Weights of a small GPT-style language model, trained from scratch on English Wikipedia.
Architecture: RMSNorm before each block, learned positions, tied embeddings.
Each number is 128 + 24 x the weight over its row's rms, rounded and kept within 0 to 255. Layers, rows and columns count from 0. The size above them is the row's rms in percent of the matrix's.

# layer 4 MLP up, 768x192, rms 0.176, rows 322-338, columns 96-191
size [ 95 106  97  90 109 102  88  99  93  95  91  99 100  99 102  97 110]
[[129  99 160 115 104 123 129 118 116 101 152 121 146 132 115 126 107 122 168 102 136 127 110 100 142 119 144 127 107 110 142 185 133 145 125 113 128  94 140 114 130  96 125 134 141 100 119 129 140 130  88  41  86 108 150 120 129 188 130 129 119 130 124 103 118 146 142 102 155 101 156 114 134 142 141 130 168 128 119 116 117 118 134 110  76 102 147 167 141 142 107 109 103 169 149 159]
 [153 116 176 131 109 130 112 111 114 181 139 121 137 112 146 103 113 149 100 128 141 166 119 134 180 125 167 145  79 136 156 127 111 144 123 136 164  77 122 119 130 130 162 153 140 165 127 122 156 102 118  90 119 143 128 114 141 132 126 171 142 148 126 169 137 121 127 145 114 121 104 116  53 126 131 103 126 106 118 106  87 172 152 140 126 114  83  90 122 139 131 141 140 122 170 117]
 [126 155 146 169 149 148 128 118 107 125 142  94  99 138 124 107 173 109 139 133 133 121 137 133 120 121 135 112 106 144 115 156 182 141 107 162 152 125 123 158 144  76  95 129 146 198 144 114 137 102 120 137 147 103 126 130 123 133 100 141 108 121 115 110 118 158 136 109 123 111 148 189 153 139 107 106 109 163  98 139  98 129 141 130 132 109  99 156 161 135 152 117 136 101 115 120]
 [116 137 117 143 119 110 145 123 134 146 137 121 104 132 142 112 105 135  98  96 105 109  95  96 191 141 140 142 130 128 103 110 112 107 161 208 134  96 102 106 125 105 128 128 122 113 144 158 150 101 128 182 142 110 147 211  85 133 128 122 154 105 142 145 132  78 114 137 127  96 134 104 191 131 144 118 106 177 120 151 166 145 118 179 125 141  90  97 137 153 115 146 148 143 101 126]
 [133 121 140 184 144 139 134 120 129 160 156 133 130 120 110 124 136  97 112 148 179 136 116  99 122 109 123  99 129 134 184 117 131 158 105 157 127 112 130 123 122 134 115 111 123 103 135 101 129  86 152 157 194 144 174 128 135 165 106 174 133 135 101 113 191 111 137 166 145 132 125 137 129 134 152 135 170 150 138 167 160 121  89 121 129 106 122 197 136  65 140 116 117 134 107 123]
 [119 135 127 138 121 131 160  88 123 109 122  97 126 118 132 164 139 143 147  70 115 136  90 167 154 121 121 115 154 147 139 113 171  60 131 124 138 158 136 140 137 125 140 130 115 117 118 149 129 138 100 164 111 141 123 118 134 142  82  32  92  83 145 125  84 150 117 164 100 104 150 118 130 111  93 106  91 108 117 107 145 112 180 119  98 115 159 140 125 103 136 123 121 127 108 139]
 [160 101 155 160 157 153  96 144  74 121  86 129  96 151 138 129 108 134 118 113 152 113 137 131 132 121 120 138 154  93 165 142  83 163 120 123 122 117 123 135  98 100 129 190 136 123 138 100 131 123 122 164 158 142 142 122 106 145  99 123 128 100 126 131  96 124 100 114  97 139  93 175 140 120 128 101 126 116 118 183 120 180 131 145 129 150 133 131 162 139 127 105 106  78  89 125]
 [197 112 138 196 123 148 140  93 153  96 128 148  81 115 130 114 122 136 145 120 138 178 106 177 160 104  93  83 120 140 104 135 164 124 126 115 115 159 107 152  99 134 113 126 150 135 137 135 100 119 185 119 135 120 107 143 102 138 119 143 128 155 147 181 145 116  81 150 148 186 130 138 140 117 107 115 123 166 115 104 118 162 124 138 147 105  90 139 121 131 133 117 141 137 142 145]
 [135 146  97 153  78 122 104 105 135 128 144 142 151 128 117 134  89  89 122 141 148 137 125 106 145  98 130 122 170 105 155 115 131 100 176 109 172 111  92  77 113 105 138 132 116  94 105 101 143 190 111 137 171 158 151 136  95 115 137 117 113 154  98 122 201 172 110 110 140 101 117 153 171 106 141 128 119 112 123 155 108 128  81 141 120 135 121 159 121 133 114 150 113 139 165 111]
 [140 182 147 128  88 107 149 110 155  98  99 138 124 117 111 157 160  79 172 137 125 117 130 146 102 150 122  93 100 129 118 143 182 164 123 130 148 129 110 110 130 178 115 111  80 148 116 140 139  87 140 128 133 137 115 106 120 129 110 123 120 146  69 135 148  93 110 165 120 149  84 160 129 133 119 148  70 135 129 135 138 122 107 130 129 127  95 175 125 119 137 150 122 155 121 115]
 [ 97 163 183 102 110 106 129 121 136 148 137 131 152  76 140 115 158 148 114 103 108 121  89 122  98 109 136  85 148 150 142 144 141 161 124  72 140 115 133 148  86 134 103 180 150  98 115 122  60 160 132  83 126 119 131 121  85 111 117 125 131 119 111 152 146 117 109 128 122 108  91 140 150 128 109 137 149 120 119 145 138  83 142 135 171 169 140  96 128 148 114 115 119 167 125 125]
 [109 159  92  81 126 126  92 111  86  73  94 135 131  87 132 123 122 135 187 103  97 123 136 159 144 131 114 127 103 141 136 127 129 158 117 131  93 154 165 148 136 128 120 136 150 110 143 125 102 138 130  93 145 136 120 122 107 138 146 127 163 134 105 109 109 131 152 148 149 132 144 109 106 128 162 169 102 135 116 110 172 120 122 107 130 160  98 130 128 106 130 104 114 113 126 119]
 [110 157 184 103  95 134 133 139 160 159  88 163 105 113 116 135 144 141 113 133 109 111 103 108 128 106 162 120 112 121 138 132  99 171 104 147 127 137 164 135 131 115 117 167 116 131 111 124 126 110 134 151 140  94 169 156 120 167 147 131 132 119 127  93 168 128 132 152 155 121 137 143 167  82 133 149 136 119 157 153 133 146 146 192 127 128 108 158 109 114 127 134 160 111  88  90]
 [165 130 164 119 162 133 137 110 115 111 131 105 147 126 116 153 143 131 164 144 102 139 161 144  83 141 132 127 106 112 112 117 132 120 128 119 101 144 128 139 122 129 119  90 134 144 140 108 145 130 118 132  99 128 107 118 138 128 146 117 105 157 117 104 131 105 126 109 124  87 134 149 106 179 142 149 136 131 190 132 102 158 136 143 158  98 176 152 110 116  95 178 149  71 147 133]
 [ 95 167  88  92  98 104 136 131 131 112 112 119 128 163 195 141 161 123 102 103 134 122 121 138 133  97 164 129 146 127 182 148 156 122 140 149 138  98 149 116 164 149 140 127 103 164 125 108 114  99 145 126 128 148 148 182  93  53 118 140 140 116  72 117 115 124 126 130 128 122 130 135 159 126 149 155  88 134  79 169 138 144 135 156 133  96 160  99 157  99 159  79 163 119 153 130]
 [149 121 144 143 134 132 128 148 140 120 116 125 104 125 173 133 163 125 108 120 124 138 130 121 136 157 129 161 118 153 141  90 128 152 144  89  81 139 127 170 148  97 138  85 140 120  88 101 127 166 131 108 123 102 105 118 106 107  97  66 142  77 135 125 141 139 116 120 124 162 121  85 167 121 169 103  77 103  85 113 101 151  99 130 164  77 145 164 115 155 138 151 167 148 153 147]
 [139 116 159 121 141 136 134 150 152  85 126 117 130 107 118 137 117 107 144 107 122  66  91 159 123 124 142 167 110 137 150 119 133 125  97 130 122  92 175 129 128 114 136 161 171 132 101  85 141 132 115  92 125 126 133 146 122 149  97 143 157 146  89 154 121 170 113 137 138 132 146 146 112 113 151 136 162  98 108  69  79 150 129 178 197 140 137 187 134 129 151 110 129 116 129 119]]
# layer 4 MLP down (transposed), 768x192, rms 0.16, rows 322-337, columns 96-191
size [108 108 101  93  89 101  97  95 100  95  98 110 108 100  87  98]
[[125 131 123 119 126 137 130 132 135 143 121 111  95 116 123 150 132  96 130 107 104 175 131 161 146 131 106 134 138 121 123 103 140 131 113 139 116 122 147 132 110 145 122 153 140 145 140  86  97  94 132 185 163 137 114 120 141 105 139 112 137 143 108 122 154  85  83  98 119 146 105 145 137 124 135 131  86  92 172 153 166 136 106 113 158 136 103 133 124 150 147 123 133 118 129 124]
 [108 114 107 133 150  98 148 115 126 132 101 158 104 127 163  87  90 116 133  93 110 105 123 132 133 140  86 100 139 167 144 126  61 137 155 103 121 154 134 135 136 160 140 141 183 133 156 146 131 160 132 117 144 104 141 135 114 134 129 164 141 148 155 154 107 131 172 164 148 107 154 116 164 128 106  87 147 107 163 122 136 133 136 120 141 111 158  99 144 145 112 162 136 157 133 110]
 [139 153 135 144 172 134 172 157 137 116 119 138 120  74 133 139 151 110 123 132 125 125 104 135 184 128 133 102 118 180 102  99 113 120 139 108 120 135 115  79 147 160 127 124 133 158 176 120 111 153 120 100 142 107 147 117 147 171 117 146 154 134  99 112 123 111 139 167 153 133 157 105 129 175 129 174 128 122 111  89 133 163 108 128 142 133 109 112 138 113  92 121  86  95 120 135]
 [133 131 102 121 127  97 159 121 180 115 137 148  94  86 128 170  94 109 120 136 147 130 159 198 112 145 105 146 129  80  94 149 140 141  95  90  98 159 133 147 113 135 134 115 133 181 122 133  84 127 153 116 134 111  68 119 125 136  96 113  97 146 140 153 105 141 143 132 138 134  95 168 101 115  72 118 145  96 102 114 136 119 165 157 143 156 107 127 131 185 115 138  91 122  92 120]
 [164 149 129  99 122 133 142 112 112 115 148 170 115 122 110 139 118 119 162 142 102 120 144 145 104 115  82  81 126 139 120 119  99 149 122  80 136 121 109 108 132 136  85 124 131 135 130 109 145 122 110 187 114 126 168 109 165  97  92 111  76 124 199 107 121 117 133 149 121 176 133 142 130 128 115 118 155 118 126 166 156  84 155 113 120 131 121 129  92 135 124 158 116 125 155 172]
 [109 126 107 113 148 158 120 134 185 143 132 126 117 128 164 156 102 111 105 128 168 124  75  93  83 146 152 104 141 124 111 106 131 136 140 116 110 136 171 129 127 160 127 180  96 141 149 127 141 178 114  96 100 168 122 162 157 158 146 131 155 146 125 133 151 155 129 135 113  96 153 159 157 123 127 149 100  85 113 137 124 138 151  77 165 135 113 135 131 142 143 162 121 114 144 152]
 [ 89 138 137 129 110 128 133 149 142 162 165 128 157 102  75 131 147 118 137 133 137  99 133 108  95 121 124 131 158  84 134  97 142 131 165 160 140 161 125 126 148 143 131 158 138 103 106 119 149 110 108  81 131 107 102 127  94 142 126 117 141  94 129 147  76 154 151 116  88 127 128 144 146 106 114 141 118 146 152 105 156 125 133  93 169 121 100 126 136 135 133 113 153 124 134 115]
 [137 152  92  70  91  93 113 135 103 142 138 117 112 169 141  94 137 108  98  90  95 152 109 108 106 107 157 160 147 116 103 124  67 155 169 126 115 129 148  81 144  86 120 145 115  92 126 138 137 157 102 135 132 157 102 117 159 132  66  85 118 137 104 128 132 116 165 107 133 151 118 129 113 112 110 105 174 102 107 153 145 118 142 124 105 124 144 133 184 146 116 161 119 107 140  99]
 [103 157 144 117 102 120 120 127 113 133 149 162 140 175 119 129 137 135  96 165 136 101 187 121 179 148 209 114 122 158 118 116 109 132 153 124 131 148 143  94 123 150 141 117 144 151 130 118 125 133 120 152 127 146 150 132 105 124 137 127 127 113 122 116 122 133 150 140 123 146 156 122 142 140 158 147 123 111 124 110  83 104 121  89 144 129 148 109 189 150 118 133 137  82  96 194]
 [131  91  90 126 131 141 139  78 102 139  61 120 128 147 151 124  92 167 126 125 109 102  99 162 118 127  92 140 140 126 127 150 120 117 136 145  72 164 121 122 101 154 148 122 151 131 147 145  96 165 160  85 132 123 132 143 142 143 112  95 136 134 107 138 170 116 113 124  93 110 108 115 150 133  98 120 140 106  91 160 115 154 171 129 135 141  99 103 103 176 135 163 137 138 164 121]
 [109 147 132 134 161 221 128 158 122 135 115 112 131 122  81 190 135 121 113 128 120 108 141 146 130 112 103 166 114  84 111 118 107  89 156 126 132 110 143 124 165 122 144  92 112 103 147 105 160 141 115 126 105 141 150 135 107 142 128  93 136 125 131 122 109 180 160 104 154 147 167  94 154 125 160 118 117 162 178  85 148 111  85 144 107 125 120 112 161  82 124 107 148 131 134 146]
 [119 143 127  83  76 114 143 163 109 133 137 107 118 189 123 123 141 120 166 159 170 159  85 187 140 122 115 128 102 133 161  96 150 179 115  87 148 101 113  83 145 124 120 143 128 137 137 146 102 186 116 148 142 106  78 113 126 128 120 102 114 152 121 152 104  83 152 117 123 117 139 109 123 152 110 121 153 132 116 124 151  94 147 128 126 120 139 140 130 146 109 144 151 115 140  93]
 [ 94 135 141 139 131 183 129 140  85 106 150 130 165 124 119 145  92 125 105 151 138 113 133 139 121 116  91 159 106 167 104 139  63 117 110 164 166 117  96  87 101 160 117  94  77 148  79 129 119 128 115  97 151 146 142 113 144  69 104 114 129 133 133 102 133  97 130 146 137 129 118 139 129 130 118 147 106  71 132 139 107 132 118 117 130 163 118  76 156 174 133 149 134 132 175 144]
 [133 113 141 140 148 202 134  83 144 136 124  90 110 151 138 140 171 116 150 128 143 108 102 132 119 155 129 129 150 127 167 113 106 141 123 135 146 105 140 170 168 124 152 110  97 136 149 150 139 137 121 126 164 138 126 103 129 153 106 176 112 164 159 105 154 154 115 149 205 159  94 109  98 139 102 163 169 141 126 134 145 141 146  90 107 143 121 154 148  90  85 136 141 131 139 100]
 [118 132 132 114  85 145 127 136  71 114 154 127 145 145 106 159 159 145 137 115 157 141 111 148 130 112 130 147 105 144 100 136 105 161 137 110 130 111 143  89 151 140 159 125 121 158 101 105  98  80 133 118 135 113 108 121 136  88 123 118 123 153 156 121 146  94 136 138 143 171 115 117 147 101 115 168 103 102 123 136 140 157 147 135  69 124 138 115 169 152  84 124  88 123 134 121]
 [128 103 132 137 103 152 130 147 122 102  89 156 123 152 102 128 155 110 137 143 150 132  92 124 170 108 144 135 129 100 141 147 100 152  65 135 127 139 144 151 145 111 109 140 142 103 132 131 156 136 107 113 195 166 179 134 168 144 112 173 157 129 126 127 124 155 114  92  82 149 142 146 125 109 124  96 155  94 159 143 169 128  94 142  72 178 124  95 108 155 140 158 113 133 114 137]]